Weights of a small GPT-style language model, trained from scratch on English Wikipedia.
Size: 14 layers, width 64, 2 heads of 32 (1 for keys and values), MLP 256 GELU, vocabulary 8192, 1.69M parameters.
Architecture: rotary positions, biases, untied embeddings, attention and MLP in parallel.
Training: a variant of SOAP for these matrices, 121M tokens, 3705 steps.
Each number is 128 + 24 x the weight over its row's rms, rounded and kept within 0 to 255. Layers, rows and columns count from 0. The size above them is the row's rms in percent of the matrix's.

# layer 8 attention value, 32x64, rms 0.124, rows 20-31, columns 0-63
size [ 95  96  90 117  99  96  90  87 114  88 106  86]
[[128 104 133 114 139 123 128 136 130 130 144 134 116 127 139 152 108 127 126 160  96 159 112 101 159 106 192 105 144  99 126  94 157 118 132 186 134 145 112 123 133 143  91  93 172 103 120 118 111 140 121 149 132 109 130 142 141  97 167 121  49 158 146 124]
 [155 136 123 149 123 133  96 135  93 142  90 117 137  86 128 158 152 111 101 129 151 104 134 144 143 148 130 182 151 144 120 100 131 149 109  99 165 139 109 106  95 136 150 152  86 131 135 137 139 133 172 149  97 113  64 120 135 132 134 151  75 146 121  96]
 [178 181 121 137 138 140 125 132 127 112 167  76 132 130 119 111 196 114 161 134 100  94 104 132 117 164 107 114 135 126 120 120 103 132 137 117 139 163 131  93 142 106 130 150 130 125 107 148 148  97 122 174 171 125 162 130 123 136 123  78 121 134 101 136]
 [ 98 147 155 144 131 127 122 162 111 141  78 116 167 182 134 104 116 157 113 108 147 140 155 131  91  88 141 123 133 172  91 126 132 129 143 128 130 134 133 117 147 139 125 113  85 136 145 163 121 113 152 110 124 133 150 121 139  74  88 152 134 133 192 109]
 [126 150 138 158 125  96 125 106 114 120 135 129  97 135 136 157 166 137 186 162 104 108 122 118 142 135 164  81 117 193 109 115 133 151 116 115 114 115 126 114  85 143 148 135 111  86 116 174 108 134 173 139 112 127 127 117 152 166  87 148 133 126 148 138]
 [153  99 139 164 123 116 119 127 122 104  88 149 136 122  68 116  92 117 175 146  90 158 132 179  95 135  88 138  86 140 101 133  91 102 106 106 140 125 105 135 164 127 160 140 152 125 104 140 101 119 117 158 113 136 159 107 124 159 140 113 123 119 143 132]
 [132 119 168 181 108 101  89 127 145 116 148 122 130  92 144 155 124 133 103 121 127  80 146 140 150 150 124 123 122 152 126 117 109  96 166 152 137  79 135 140 123 162 187  89 132 151 100 102 170  96 138 135 104 162 160 124 107 119 113 128 115 148 129 134]
 [115 117  64  97 172 158 125 116 166 124 133 151 117 122 126 139 160 123 135 110  77 157 108  76 146 100  83 166 126 138 135 100 124 138 125  79 145 135 124 159 173 118 133 147 151 135 127 132 113 112  63 129 153 139 134 132 138 128 122 120 123 128 134 119]
 [153 141 123 127 123 115 132 108 168 112 120 107  68 124 114 165 115  96 102 118 126 144 106 136 124 136 147  90 118 111 136 126 143 126 113 110 126 198 139 153 151 154  67  96 164 127  86 137 129 137 113 151 101 129 149 160 110 101 124 108 143 114  81 131]
 [ 93 154 128 118 147  75 101 142 128 118 140 146 136 139 115 174 165 180  95 104 133 107 146 130  88 151 105 125 156 161 106 130 147 108 138 135 117 142 120 116 129 152 122 129 130 172 122 184 109 105 111 127 132  88  98 127 109 183  97 157 125 138 132 137]
 [ 95 141 109  95 140 160 119 147 106 130 168  96 110 113 184 118 134  90 111 127 167 144 103 162 116 131 123 167 115 172 135 175 121 130 177 113 115 162 133 147 109 135 110 115 132 146 107 137 121 145 154 125  88 112 117 115 132 110  75 150 114 120 153 107]
 [101 122 107 123 117 170 105 133  76 137 114 161 105 157 147 105 139 126 157 143 201 145 142 141 147 123  84 138 120 123  99 109 161  83 122 124 172 148 118 153 101 133 131  85 119 103 173 121 143 107 131 143 124 125 120  86 150 125 138 131 142 143 152 127]]
# layer 8 attention output (transposed), 64x64, rms 0.121, rows 20-31,52-63, columns 0-63
size [ 91  84  99 122  97  86  90  75 112  96 126 109  87  83 125 102 100 113  90  95 106 101  97  85]
[[ 65 142 160 126 135 117 124 102 130 152 116 121 135 136 137 119 135 130 150 143 108 137 146 134 141 137 129  92 114 152 124 148 126 144 150 146 143  97  93 158 116 123 143 158 129 173 159 138  70  89 168 111 113 113 159 123 124  86 170 126 110  85  81 153]
 [130 121  96 123 114  94 159 151 176 150 131 117 174 112 141 113 175 101 146 129 140 111 113 111 113 139 130 153 105 132 137 151 143 129 161 138 168 126  56 147  89 145  97 145 159 124 126 106 109 139  95 108 147 149 121  97 123 141 105  80 110 114 137 109]
 [135 159 111 139 136 143 129 147 155 114 120 129  72 119 127  99 141 112  77 126 131 131 171 120 117 123 114 108 141  90 105 120 124 138 144 122 141 166 144 123 141 138 110 114 129 128 180 123 185 101 105 166 179 154 137  91  84 155 161 132 117 160 150 126]
 [145 124 150 117 180 119 129 168 122 142 125 112 161 138 128 141 121 122 142 152 173 119 142 119 113 120 187 162 105 146 126 134 155 116 136 124 131 124 164 135 125 133 152 192 145  78 136 166  97 137 149 110 140 166 132 172 151 146  90 142  95 132 143 115]
 [ 99 165 118 110 161 114 116 132 138 100 101 144 170  83 121 140 157 142 166 127 124 136 131 146 129 122 129 114 133 133 114 107  74 153 159 130 107 109  83 139 122 121 101 170 104 119 160 112  91 109 137 119 163 153 103  72 134 110 131 118  98 117 105  88]
 [126  89 142 113 117 143 123 119 163 159 155 177 112 128 138 125 121  91  83 147 106 161  76 179 143 135 101  87 134 158 112 124 111 138 102 139 124 132 128 149 105 136 150 124 121 175 153 130 131 175 107 150 124  89 124 119 131 169 100 146 123 132 147 105]
 [134 170 134  97 111 168 145  81 138 134 116 141 132 102 151 122 121  88 153 120 174 137 114  96 144  93 138 164 120 138 100 124 140 120 144 152 152 116 102 102 128 151 136 137 126 131 127 140  88  69 129 146  91 149 119  90  94  92  91 104 153 147 137 148]
 [119 118  90  91 124 132 149  80 142 107 144 118  88 134 132 126 142 140  86 138 127 146  86 139 163 126 113 118 182 154 109 136 122 170 107 175 143 127 101 116  99 135 146 151 137 144 149 149 137 139 109 155 113  94 169 117  81 170 126 145 140 102 148 126]
 [ 86 168 151  95 121 114 111 118 132 123 114 159 135 147 153 156  92 110 126 123 110 127 120 106 109 115  91 105 147 121 127 106 140 107  72 121 126 140 117 113 187 183 108 117  90 176 110  78 129 118 116 135 122  96 145 142 109 147 153 109 149 133 117 146]
 [119 112 137 110 136 119 140 110  93 152  59 120 100 101 136 103 117 100 103 125 141 138 126 131 105 123 111 140 150  91 129 136 119 156 125  94 162 133  72  96 115 155 112 153 138 183  97 109 130 105  94 122 150 140 133  70 139 136 119 105 151 125 150 102]
 [108 120 157 144  92  98 138 162 111 137 124  96 158 125 153 126 198 143 101 117 162 124 151 107 157 161 124 169  71 106 173 148 143 141 128  96 113 136 139  80 122 135  90 128 123 120 136 130 106 153 138 123 135 154 131 110 132 110  97 106 117 149 152 122]
 [155 124 123 185 137 143 139 151 147 166 190  98 117 115 123 116 178 116 109 169 148 150 125 136  84 116 123 114 119  64 123 121 148 136 162 116 122 150  94 139 102 152 115 148 158  88 145 132 139 122 126 136 145 137 106 112 141 126 114  95  99 119 118  99]
 [162 129  95 115 124 140 153 162 142 111 124 149 154 116  93 110 123 159 111 115 156  95 126 147 154 116 138 149 136 139 128 104 128  87 120  97 115 118 173 135 131  99 136 114 101 155 189 120 168 109 102 134 150 136 102  87 153 161  78 145 163 147 120 115]
 [131 122 149 112 101 113 125 137 127 144 176 101 101 150 149 131 111 130 119 140 115 135 117 114 132 129 119  97  72 120 126 108 130 138 124 131  72 133 158  84 177  79 128  65 160 121 116 156 159 117 122 104 118 141 139 148 113 120 140 134 152 108 105 183]
 [ 91 102 171 107 129 115 131 113 106 160 131 156 162 145 124 149 101 147 151 118 139 136 123 118 115 134 143 150 135 194 153 110 129 114 109 121  91 114 126 136 118 159 156 125 139 133 141 152  63 155 133 137  74 132 114 177 168 116 126 158 136 103 129 153]
 [126 134 128 106 100 135 143 102 148 112 146 124 114 118 128  99 140 136 116  84 112 127 103 131 142 162  74 137 172 125 167 133 137 140 126 117 115 147  87 116 104 159 119  97 141  92 136 101 142 140  92 157  81 123  96  84 108 101 100  94 124 129 125 184]
 [149 108 141 130  93 137 127 137 115 145 106  90 121 136 124 116 113 112  75 127 169 107 151  92 156 126  98 173 106 111 142 120 135  93 127 130 120 134 171 122 124 108 121  75 147 135 100 136 136 112 155  93 103 134 140 169  62  97 130 125  97 147 120 106]
 [140 196 118 131 140 162 122 134 138  96 133  94  90 147 154 153 165 150 152 136 162  83 164 104 131 118 158 148 162  94 150 122 157 124 153 133  83 127 119 120 140 111 105 146  80  97 130 119 140 123 135 128 127 146 127 157  99 117 167 112 149 149 118 136]
 [119 139 109  78 149 109 154 116 163 117 112 119 143 215  96 140 161 151 106 108 121 164 117 144 149 130 133 121 157 148 126 120  93 134 112 107 112 151 152 118 151  98 112 136 104 131 130 116 148 189  97 142 140  97  93 144 156 146 105 124 125 129 124 120]
 [132 145 170 164 105  91  94 161 128 131 117 154 146 101 113 115 114 103 124 158 136 127 166 148  50 152 138  81 100 102 132 151 131 126 152 127 147 119 139 119 157 129 125  83  97 145 138  89 117 108 177 111 133 148 121 139 155 125 110 111 118 118 113 127]
 [159 114 117 145 133 174 118 110 104 110 130 141 140  74  99  84 109 124 130 118 104 120 136 133 101 132 116 143 115 156  80 119 112 162 170 169 149 104 132 125 106  86 158 153 163 108 165 128 133  90 126 102 142 162 101  93 122 156 121 141 127 107 118 106]
 [173 126 106 145 116 163 120 144 138  96 162  85 107 144 107 109 103 119 154 156 115 143 138 113 119 150 150 123 123 106 132 127 126  96 158 128 134 121 168 172 111 125 172 123 115  53 148 117 150 139 171 151 107 125 121 180 121 122 128 129  95 111 122 149]
 [154 167 110 122 160 106  99  91 140 121  81 161 134 111  92 125  55 116 146 106  98 142 134 120  86 125 140  86 171 111 104  97 100 103 131 142 142 103 127 169 142 128 139 154 128 112 131 122 140 102 111 140 151 129 122 132 122 141 168 108 137 117  98 136]
 [133 128 152  82 150 114 140 130 138  92  82 138 169 144 143 157  67 129 144  86  85 121 139 142 140 126 161 124 115 181 121 136 108 149  94 138 109 117 126 120 143 103 138 130 132 183  84 136 149 136 120 107  99 126 127 179 148 132 117 133 144 137 117 152]]
# layer 8 MLP up, 256x64, rms 0.147, rows 0-34, columns 0-63
size [ 89  88 102 129 104  94  87 118  91  86 113  89 115  87  99  83 112 101 101 113 117  96  91  91 105  97  99  94  94  81  89 114  94  96  87]
[[100 173 143 175 122  55  92 116 146 129 148 140 149 117 128  81 139 148 132 102 143 134 117 115 139 167 150 122 125 118 144 154 113 137 114 155 179  97 147 139 133 102 129  98 163 129 135 150 131 159 131 124 120 122 102 110 132 148 158 174 164 132 152 125]
 [143 177 136 124 130 115 158 157 133 141 158 141 145 182 144 136  78 149 127 160  91 109 121 138 105 120 110 118 132 111 108 164 134 129 111 111 151 150 136 163 122 127 153  87  91 153 139 106 179  86 146 107 132 140 143 133 108 110 115  93  83 124 161 132]
 [136 103 153 155 122 110 122 115 123 120 147  99 134 116 122 154 167 144 122 124 162 110 112 102  86 138 141  77 164 138 124 160 105 132 130 122 142 125 186 110 135  95 112 163 131  96  95 113  95 141 136  84 109 128 114 133 169 106 122 135  75 148  86 140]
 [153 160  67 130 150 111 116 174 142  83 112 136 112 127 135 165 159 112 132 120  76 155 108 118  97  80 151 116 125 129 145  97 133 155 148 154 100 147 167 132 121 119 148 125 141 127 137 101 153 141 104 112 147  99 133 160 146 121 114 155 133 122 108  83]
 [134 104 136 159 150 125 148 106 142 128 138 133 138  86  95 110 144 159 155 164 131 144 114 105 109 121 122 145  98  87 124 119 137 153 129 113 165 119 120 178 115 132 109 175 131 148 118 118 119 132 137  52 100 144  85 151 120 141 178  94 131 128 158 130]
 [135 130 156 123 102 147 159 120 118 122 130 100 119 170 105  99 106 124  83 128 152  95 152 160 112 159 183 115 143 117  78 156 144 134 126 141 175 115 110 169 146 106 142 135  97 129 152 108 127 128  97 146 180 117  92 113 104 123 156 156 139 136 124 121]
 [142 122 138 136 103 130 156 130 127 111 119 125 126  94 182 165 150 112  94 138 199  80 128 128  95 108 150 109 118 144 146 158 112 129 121 138 134 113 124 120 124 155 154 145 165 147 175 138 120 109 107 172 162  94 131 118 121 110 167  95 109 119 151 144]
 [136 138 114 129 138 157 153 134 134 155 144 158 108  86 112  93 127  99 161 132 103 169 130 171 129 151 147  91 117  98 123 103  68 128 136 146 158 101 150 157  99 137 142 137 157 105 107 114 129 106 149 192 151 132 125 123 158 142 109 153 116 134 155 105]
 [143 149 136 141 117 117 125 128 142  93 154 126 140 199 124 133 109 150 131 164 103 138 155 158 130 154 159 110 119 131  95  85 152 112  90 170 111 130 160  76  90 131 142 135 175 118  82 154 112 131 137 133 116 139 129 101 138  98 146 149 122 103 111 131]
 [ 90 110 116 128 110 102 138 125 143 125 164 139 116 142 158 127 114 123 106  99 125 133 117 142 120 140 144  79 132 153 125 153 174  82  94 122 150 123 155 160 122 145 233 128 126 110 120  98 137 156 127 126 140 110 105 151 131 163 115 104 140 126 122 125]
 [171 149 137 146 170  87 153 129 154 107 137 127 156  98 159 124 132 117 136 164 104 102 111 119  97 161  72 119 140 138 122 145 123 160 103 115 171 137  96 142 153 109 154 166 104 124 118 127  80 136 111  96  90 135 156 128 156 108 134 121 120 146 155 112]
 [120 160 109 158 165 148 144 142 133 140 143  93 161 123 153 140  86 155 116 161 129 139 146 122 102  96 162 140 180 146 125  90 140 128 114  65 125 126  98 112  98  96 117 158 166 155 144 143 125 116 118 100 160 112 138  87 132 145 140 121 118 137 105  99]
 [ 92 101 144 169 138  94 116 120 148 139 135 127 173 131 145 152 142 126 114 100 147 109 117 156 124 114 144  67 176 152 144 132 122 159 126 144  77 123 139 120 139 109 118 147 148 154 108 114 110 144 176 118 126 139  93  96 118 134 122 110 167 111  70 118]
 [116  91 123 102 156 130 131 135 100 103 137 107 131 117 131 157 110 105 146 118 123 115 135 143 162 162 155 147 111  79 120 124 164 134 104 117 146 145 120 145 101 131 133 127 149 149 115  87 102 137 175 137  42 101 173 149 150  93 129 124 104 128 106 138]
 [168 177 126 107 116 160 108 166  97 114 133 141 104 124 136 143 115 127 118 138 143 129 119 134 112  93 127 119 114 150 148 108 158 174 133 147 143  73 122 142 110 132 156 158 131 146 121 141 103 117 123  67 140 181 126 143  76 138 113 159 159 109 146 105]
 [100 174 139 131 120 109 175 145  88  89 139 142  95 118 188 102 136 136 134 153 131 136 109 136 144 154 100  85 139 121 155  97 141 152 106 113 135 175 129 141 133 143 101  86 107 170 135 165 134 161 147 147 126 172 139 106 124 112 118 113 128 130 132 124]
 [133 124  93 115 171 135 112 127 132 114 130 132  98 149 155 107 162 149 107 167 112 122 126 147 102 174 124  83 108 114 137 162  67 104 101  77 101 145 156 127 108 128 119 118 157 115 146 178 140 131 137 110 132 137  96 111 100 158 135 106 139  95 142 127]
 [132 102 133  90 121 102  77 113 135 155 148 143 133 113 135 135 149 121 122 126 117 108 134 139 153  87 118  77 175 192  95 130 128 155  85 130  85 119 150 105 131 142 158 157 165 110 106 128 141 144 137  86 131 144 144 147 136 152 125 135  87 114 119 142]
 [127 126 153 129 169 129 126 113 103 102 126 147  90 109 121 117 141 147 146 175 143 139 145 134 119 111 140 110 104  78 129  97 129 107 127 108 101 125 101 184  71  97 177 161 131 100 137 134 145 115 143 135 141  74 144  93 122 139 137 170 139 121 140 103]
 [109 122 105 163 127 110 142 123  94 137 169 186 183 152 120 159 123 144 136 133 161 155 146 139 113  86 134 118 117 124 113 167 111 118 114 133 144 122 137 117 129  95 121 106 122 136 116  98  82 136 165  93 104 131 173 132 120 131 157 115  82 116 116  87]
 [132 106 111 134 155 162 150 186 107 174 101 142  92 116  99 120 135 121 157 112 118 157 107 143 128 156  94 136 116 146 138 150 132 186 134  86 195 113 131 139 104 123 115 112 118 119 130  89 138 128  86 113 158 113 103 112 144 147 132 148 153 116 119 121]
 [140 135 123  66 149 112 136 119 144 143 156 150 109 189  98 125 118 136 130 113 159 138  84 120 115 100 137 141 105 108  99 121 108 131 119 133 168 165 134 139 117  93 134 150  94 142  82 118 158 153  86 120 113 158 134  85 122 111 125 163 146 139  97 110]
 [157 113 119 114 120 166 133 171 135 112 126 147 118 141 119 128 148 183  93  72 119 129  90 164 130 107 115 145 144 157 125  90 122 107  79 103 132 121 193 125 115 147 110 117 100 108 141 165 133 109 152 112 115 135 122 174 132 133 157 154 134 106 130 128]
 [127  98 117 173 112 110 151 127 100 156 158 135 116 124  88 148 120 138 110 154 131 153 113 163  95 177  74 117  88 112 123 117  86 166 113 146 138  93 106 116 129 149 121 133 125 114 127 136 113 106 152 165 163 177 138 140 142 123 155 158 157 111 144 134]
 [119 143 118 129 133 104 118 134 122 116 139 150 133 121 127 145 153 123 113 119 166 127 110 111 145  84 119  98 199 202 112  82 137 139  63  99 116 110 129 141 147 138 144 116 151 112 137 156 133 117 180 131  96 131 110 115 146 117 161 139 116 117 101 126]
 [111 112 172 161 150  81 147 115 159 106 135 122 109 130 124 122 116 151  87 118  96 180 123 151 168 134 145 124 125  92 144 138 119 106 160 134 142 130  94 154 108 114 114 116 184 136 123  80 108  92 139 158 127 141 101 135 154 107 121 105 166 107 109 118]
 [164 117 116 103 105  72 150 138 106 169 130 116 137 120 126 158 123 111 126 124 140 127 107 122 122 149 155 131 140 106  86  74 152 154 139 126 109 129 151 116 112 179 137  94 103 117 110 141 147 129 168  99 156  96 116  67 143 177 132 146 108 125 121 131]
 [111 129 113 134 118 164 142 172 110 145 137 107 109  96 161 118 129 105  94 118 153 123  84 108 153 115 100 119 107 109 164 134 110 174 140 125 153 127 129 129 174 131 106  94 156 127 127 163 155  90 116  99  67 143  84 131 137 151 130 121 169 134 120 121]
 [150 123 168 165 113 104 123 151 128  87  97 137 123 143 137 137 152  79 108 157 121  83 101 179 146 105 131 125 127 117 150 151 128 116 103  92 122 120 120 144 126 152  80 151 114 135 155 149 132 110 150 110 159 121 146 127 121 103 166  94 119 188 122 107]
 [140 134 108 116 140 113 180 126 171 141 125 129 149 169 169 151 119 121 142 136 107 101 108 177 129  75 123 132 149 103 103 171 167 142 152 118  91 141 124 125 124 137 159 152 151 159 110 119 152 118 117 153  98 124 107 137  93 126 130 134  69 134 136 101]
 [126 117 139 126 157  85  80 157 154 102 164 131 130  84 114 116 119 151 126 118 138 134 109 134  91 131 127  79 144 140 135 139 146 133 147 116 125 132  84 121 148  95 127 113 143 176  84 164 135  99 139  92 149 135  95  98 117 149 102 137 165  78 135 122]
 [157 102 110 152 107 123  89 107 154 107 175 180 183  66 143 105 118 138 112 128 115 141  96 122 109 148 141 116 123 175 108  93 136 132 111 141 100 120 157 157 117 103 140 149 158 110 103 114 132 114 138 120 160 170 112 134 146 107 137 129 117 142 126 149]
 [131  80 121 133  77 139 148 127 152 106 167 132 125 138  86  97 109  92 118 137 121 142 104 119 161 150 114 158 103 129 148 106 152 136 105 152 110  99 107 142 105 119 159 138 104 107 128  97 126 134 143 137  67  96 120 182 145 109 162 135 129 114  91 108]
 [ 86 186 124 118 140 137 165 151 126 138 161 159 143 145  78 161 150  98 135 148 138 100  96 126 143 143 122 141 131  88 130 124  90 119 134 112  96 114 121 148 160 104 146 149 157 102 119 145 132 174 134 112  96 143 111 116 149 111 128 122 177 165 149 114]
 [137 107 154 136 136 111  79 103 131 148 101 150 143 112 110  79 144 104 128 130 142 133 148 116 124 133 179 134 127 150 121 163 142 164  96 125 183 116 104 111  92 116 109 127 122 183 107 146 140  81 120 127 171 134 155 125 149 167 133 144 113 111 103 107]]
# layer 8 MLP down (transposed), 256x64, rms 0.143, rows 0-33, columns 0-63
size [ 72  80  98 123 110  86  74 125  80  84 104  88 122  87  87  94 131 102  91 105 131  72  87  97 116 110 105  93  69  80 122 121  96  76]
[[122 156 130 161 119 163 130  88 103 173 143 118 152 156 133 144 135 142 136 121 113 150 108 169 153  86 142 136 128 141 135 153 130 123 122 134 156 123 191 154 100 155 110  89 132 137 118 108  92 113 172 163 141 118 149 159 171 139 137 158 104 154 115 149]
 [113 164 141 116 152 119 134 134  89 136 102 152  84 141 141 109 102 118 176 135 128  94 163 117 103 140 155  93 109 142 145 101 118 133 132 119 117 161  99 113  92 152  88 138  87 134  82 128 109 142 163 117 101 180 171 138 153 115 130 116 130 149 141 127]
 [ 96 128 123 107 142 129 107 128 134 130 145 161  85 121 133 136 106 149 123 138  92 127 109 131 158  79 115 156 126  83 143 105 156 172 168 154  93 134  97 145  98 128 100 117 144 168 163 154  96 139 119 102 124 116 193 126  98 137 136 135 146 129 147 107]
 [146 122 155 122  86 131  96 171 113 126 140 107 163 113 136 135 167 125 145 107  91 101 128 122 120 154 119 163 134 110 138 136 125 136  99 131  91 170 156 133 161  88 122 161 139 154 125 105 151 113  58 139 131  89 165 142 152 151 131 142 147  95 116 135]
 [111 107 122 148 125 150 159  94  74 164 159  85 124 167 124 134 132 133  79 125 156 143 146 167 147 127 138  99 125 101 145  87 132 134  87  95 119 119 135  99 140 105 179 130 141 103 106 171 162 125 133 138 126 142 114 115 130 139  86 102 133 108 130 139]
 [134 114 157 128  96 183 135 138 128  95 161  98 146 135 161 150 117 150 141 163 180 107 140 117 145 176 181 141  86 133  72 132 143 116  83 100 143 133 102 147  93 141 143 127 113 122 116  88 144 148 135 128 139 138 122 121 155 123 125 118 107 116 134 128]
 [128 127 112 207 148 119 140 113 104 158 106 125 123 136 126 125  98 116 112 120  84  98 158 128 132 119 130 132 126  92 106 135 132 115 120 146 162 118 153 151 114  94  93  94 116 131 156 110  71 107 158 106 125 101 103 172 161 158 125 101  98 132 109 130]
 [112 143 121 119 136 150 165 123 109 106 113 137 115 111 129 118 103 127 100 119  91 139 129 148 156 156 137 153 121  73 117 142 129 150 101 127 128 126 111 127  98 129 170 151 119 169 173 109 150 132  98 183 121 115 141  98 139 140  59 174  88 128 139 117]
 [144 130 144  91 116 102 101 153 157 146 111 105 110 129  95 120 133 108 153 115 107  96 156 116 114 136 126 164 139 124 178 179 155 108 159 147  84 124 162 148 155 117 139 105  95 125 122 148 146 109 124 186 143 159 130 141 109 133 145 112 158 159 121 169]
 [120 146 149 109 136 136 113  76 146 150 106 137 107 111 138 111 146 172 118 152 127 118 123  96 136  99 104 164 150 115 103 142 122 121  68 170  89 132 107 128 134 113  91 118  93 152  86 134 135 105 154 122 143 111 150 110 156 101 114 171  93 146 163 140]
 [143 112 135 109  80 173 136 140  99 126 109 186 160 131 112 121 141 130 148 149 159 172 114 140 139  94 122 137 160 134 116 159  76 122 138  95 111 128 131 120  98 174 117 100 123 126 149  89 167 150 130  83 143 132 128 148 104 125 144 100 122 122 113  99]
 [106 141  86 119 120  99  97 177 133 140  85 130 151 113 139 130  92 127 130 117  88 167 129 120 123 107 141 156 134 162 154 144 129 105 170 113 129 129 131 133 134 178 122 152 123 141 192 136 106 167  93 134 135 115 118 146 150 153 145 152 154 155 128 169]
 [145 118  96 121 128 126 148 146 162 139 122 102 126 129  95 120  75  97  76 103 137 118 106 191 145 119 159 130 133 152 128  86 116 130 113 199 169 116 120 119 153 105 131 105 146 160 134 161 121 148 139 114 117 102 170 130 136 151 134 140 146 117 128 120]
 [144 155 158 115 154 126  98 149 117 101  96 136 134  98 118 123 145 147 134 132 110 104 166 105  76 117 112 153 125 145 163 103 126 120 129 166  98 137 123 100 129 114 150 147  86 106 154 133 140 106  83 133 169 146 115  92  93 110 119 173 157 112 119  83]
 [139 148 133  88 101 150  88 134 125 139 131 158 147 162 132 141 125 144 143 104 159 135 110 105 107  82 150 149 123 120 172 148 127 111 114 147 103 105 155 152 149 175 137 117 104  89 110 147 104 174 108 159 132 180 124 135 108  91  92 120 128 164 127 138]
 [143 161 103 109 117  93  94 160 128 160 137 119 139 130 145 151 111 115 137 150 110 103 158 115 108 124 169 174 124 111 120 164 147 110 164 146 127 106 112 133 161 113  79 131 107 105 153 143 148  99 122 173 165 160 127 151 152 104  93 141  99 133 132 171]
 [138 139 142 121 120 137 159 136 128  86 143 138 149  75 115 116 135 123 103  90 115  99 112 119 142 105 138 161 143 154 125  99 139 166 150 131 151  96 112 117 170 157 164 144 122 160 136  54 155 125 125 101 149 120 145 133 149 102 134 182 101 140 117 114]
 [125 147  98 120 112 133 159 135 113 122  90 131 124  93 122 111 112 125 199 132 138 156 119 148 118 172 144 163 103  95 122 147 140  72 135  70 187 121 119 129 145 147 103 116 105 128 105 102 108  81 113 136 136 113 123 122 142 147 119 114 153 123 110 116]
 [155 137 159 107 136  82 139 108 125 142 103 142 141 128 128 119 137  88  93 127 128 133 145 120 120 145 145 166 112 168 177 169 158 146 156 121 138 113 141 118 188 127  75  93 146 109  68  98 143 134 135 116 135 166 109 136 140 154 133 135 129 153 126 135]
 [143 125 111 120 122  99 173 144 145 108 146 127 125 137 115 118 126 137 132 130 124  87  98 122 164 148 113  97 119 128 144 141 154 110 137 146 151 125 138  82  83  95 135 104 111 151 133 142 173 147 138 172 133 135 191 172 150 169 147 182 143 135 143 112]
 [111 133 124 112 127  89 126 140  74 128 160 127 133 138 103 107 164 139 153 148 146 131 113 113 139 166  84 107 122 168 118 128 188 145 127 150  70 117 121 134  97 177 121 131 145  90 106 120 149 152 123 129 106 164  98 107 147 119 102 134 119 120 102 101]
 [115 116 134 133 155 151 141 109 117 193 132 122 136 138 115 151 120 126 116 108 121 129 137 132 169 126 118 130  94 123 118 105 143 170 138 139 159 137 173 149  85 126  91 100 126 160 151 108 103 143 127 116 107 123 133 127 210 137 135 104  99 151  80 156]
 [177 103 114 127 139 120 145 130 167 163 142 138 114 143 137 142 147  95 111 134 180 146 129 100 156  98 152 145 124  88 152 142 116 135 104 121 138 101 121 128 108 117 117 106 179 148 150 119 175 140 111 141 148  93 124 145 165 144 108  98 126  92  67 131]
 [129 144 139 123 146 126 120 165 102  99 120 136 135 132 149 118 113 171  80  97 111 120 152 119 156 119 123 142 136 114 126 140 140 106 132  73 123 110 194 112 154 112 164 121 112 102 125  88 118 164 138 134  80 167 116 117 131 136 144 140  90 108  77 104]
 [130 135 125  93 156 173 134 135 131 117 106 119 125 111 122 147 146 127 146 121 101 134 118  64 123 126 161 114 125 127 150 104  64 151 112  88 116 150 117  82 175 145 129 149 108 156 123 118 148 136 128 121 141 111  80 166 129 149 166 143 128  81 110 113]
 [118 157 130 141 154 131 107 132 137  88 114 119 161 118 128 128 152 124 124 115 117 166 125 160 121 135 107  87 122 132 104 137 154 138 130  97 149 145  82 108 118 141 147 132 119 154 148  64 182 131 169  93 161 139 136  98 159  98 127 128 155  85 135  87]
 [111 158 156 110 100 119  87 122 120 132 102 109 137 154 123 150 134 105 179 134 125 107 134 107  93 139 130 146 143 114 143 141 136 118 149 151 110 112 112 116 140  94  99 144  45  93 120 160 126 121 121 193 149 137 131 111  92 115 113 132 123 171 150 140]
 [ 93 174 169 104 134  83 137 111 143 131 122 108 116 140 125 112 150 116 153 114  81 164 168 142 125 108 115 145 132 108 114 131 136 127 145 162  96 118  92  89 135 102 137 121 101 107 142 141  89 129 143 133 170 141 142 115 166  98 138 121 136 169 158 177]
 [151 103 114 150 117 153 137 110 120 160 134 142 117 123 128 153 132 103 111 132 108 105 146 146 125 119 158 139  82 117 100 140 122  96 140 121 157 115 160 153  89 113 116  98 108 136 183 108 106 110 164  93 121 104 121 160 196 143 121 104 117 137  73 155]
 [174 126  80 157 120 173 173  95 130 145 122 113  95 155 109 126 166 132  83 139 121 102 128 153 123 113 167 136 163 115  90 151 124 132 124 165 153 108 151 145 103 103 142 133 134 155 137 100 142 122 138 131 124 140 137 109 186 135  96 135 144 165 138 128]
 [129  98 153 138 111 122 186 144 145 135  94 119 102 170 107 119 115 119 115 165 144 154 127 143 151 141 121 126 129 116 104 116 130 112 105 127 125 127 161 139 152 168 150 152 137  98 175 127 196 133 127 160 119  70 134 147  98 121 181 137 135 118 138 130]
 [130 105 180 140 145 136 147 147  72 123 105  83 128 148 150 123 114 130  95 135 129 105 150 122 121 142 159 119 141 130 180 122 103  87  95 118 112 113 107 112 101 151 119 115 130 132  36 115 141 158 131 111 132 122 105 146 110 130 120 165 125 119 122 139]
 [101 139 138 100 134 144  61 111 153 102 111 154 121 145  96 123  62 125 114 115 149  79 138 117 123 156 118 148 111 124  87 137 121 122 114 156 134 102 155 149 137 138 112 103  95 152 182  98  99  96 134 138 147  98 126 113  87 119 134 110 119 126 141 127]
 [101 133 131 166 136 161 146 131 135 169 164 136 105 138 142 140 103  92 101 105 131 100 134 134 136 129 110 110 104 123 111 140 131 142 116 126 160 154 180 147  81 117 120 121 142 121 191 104  92 119 139 121 122  95 119 135 186 141 145  99  85 154  96 133]]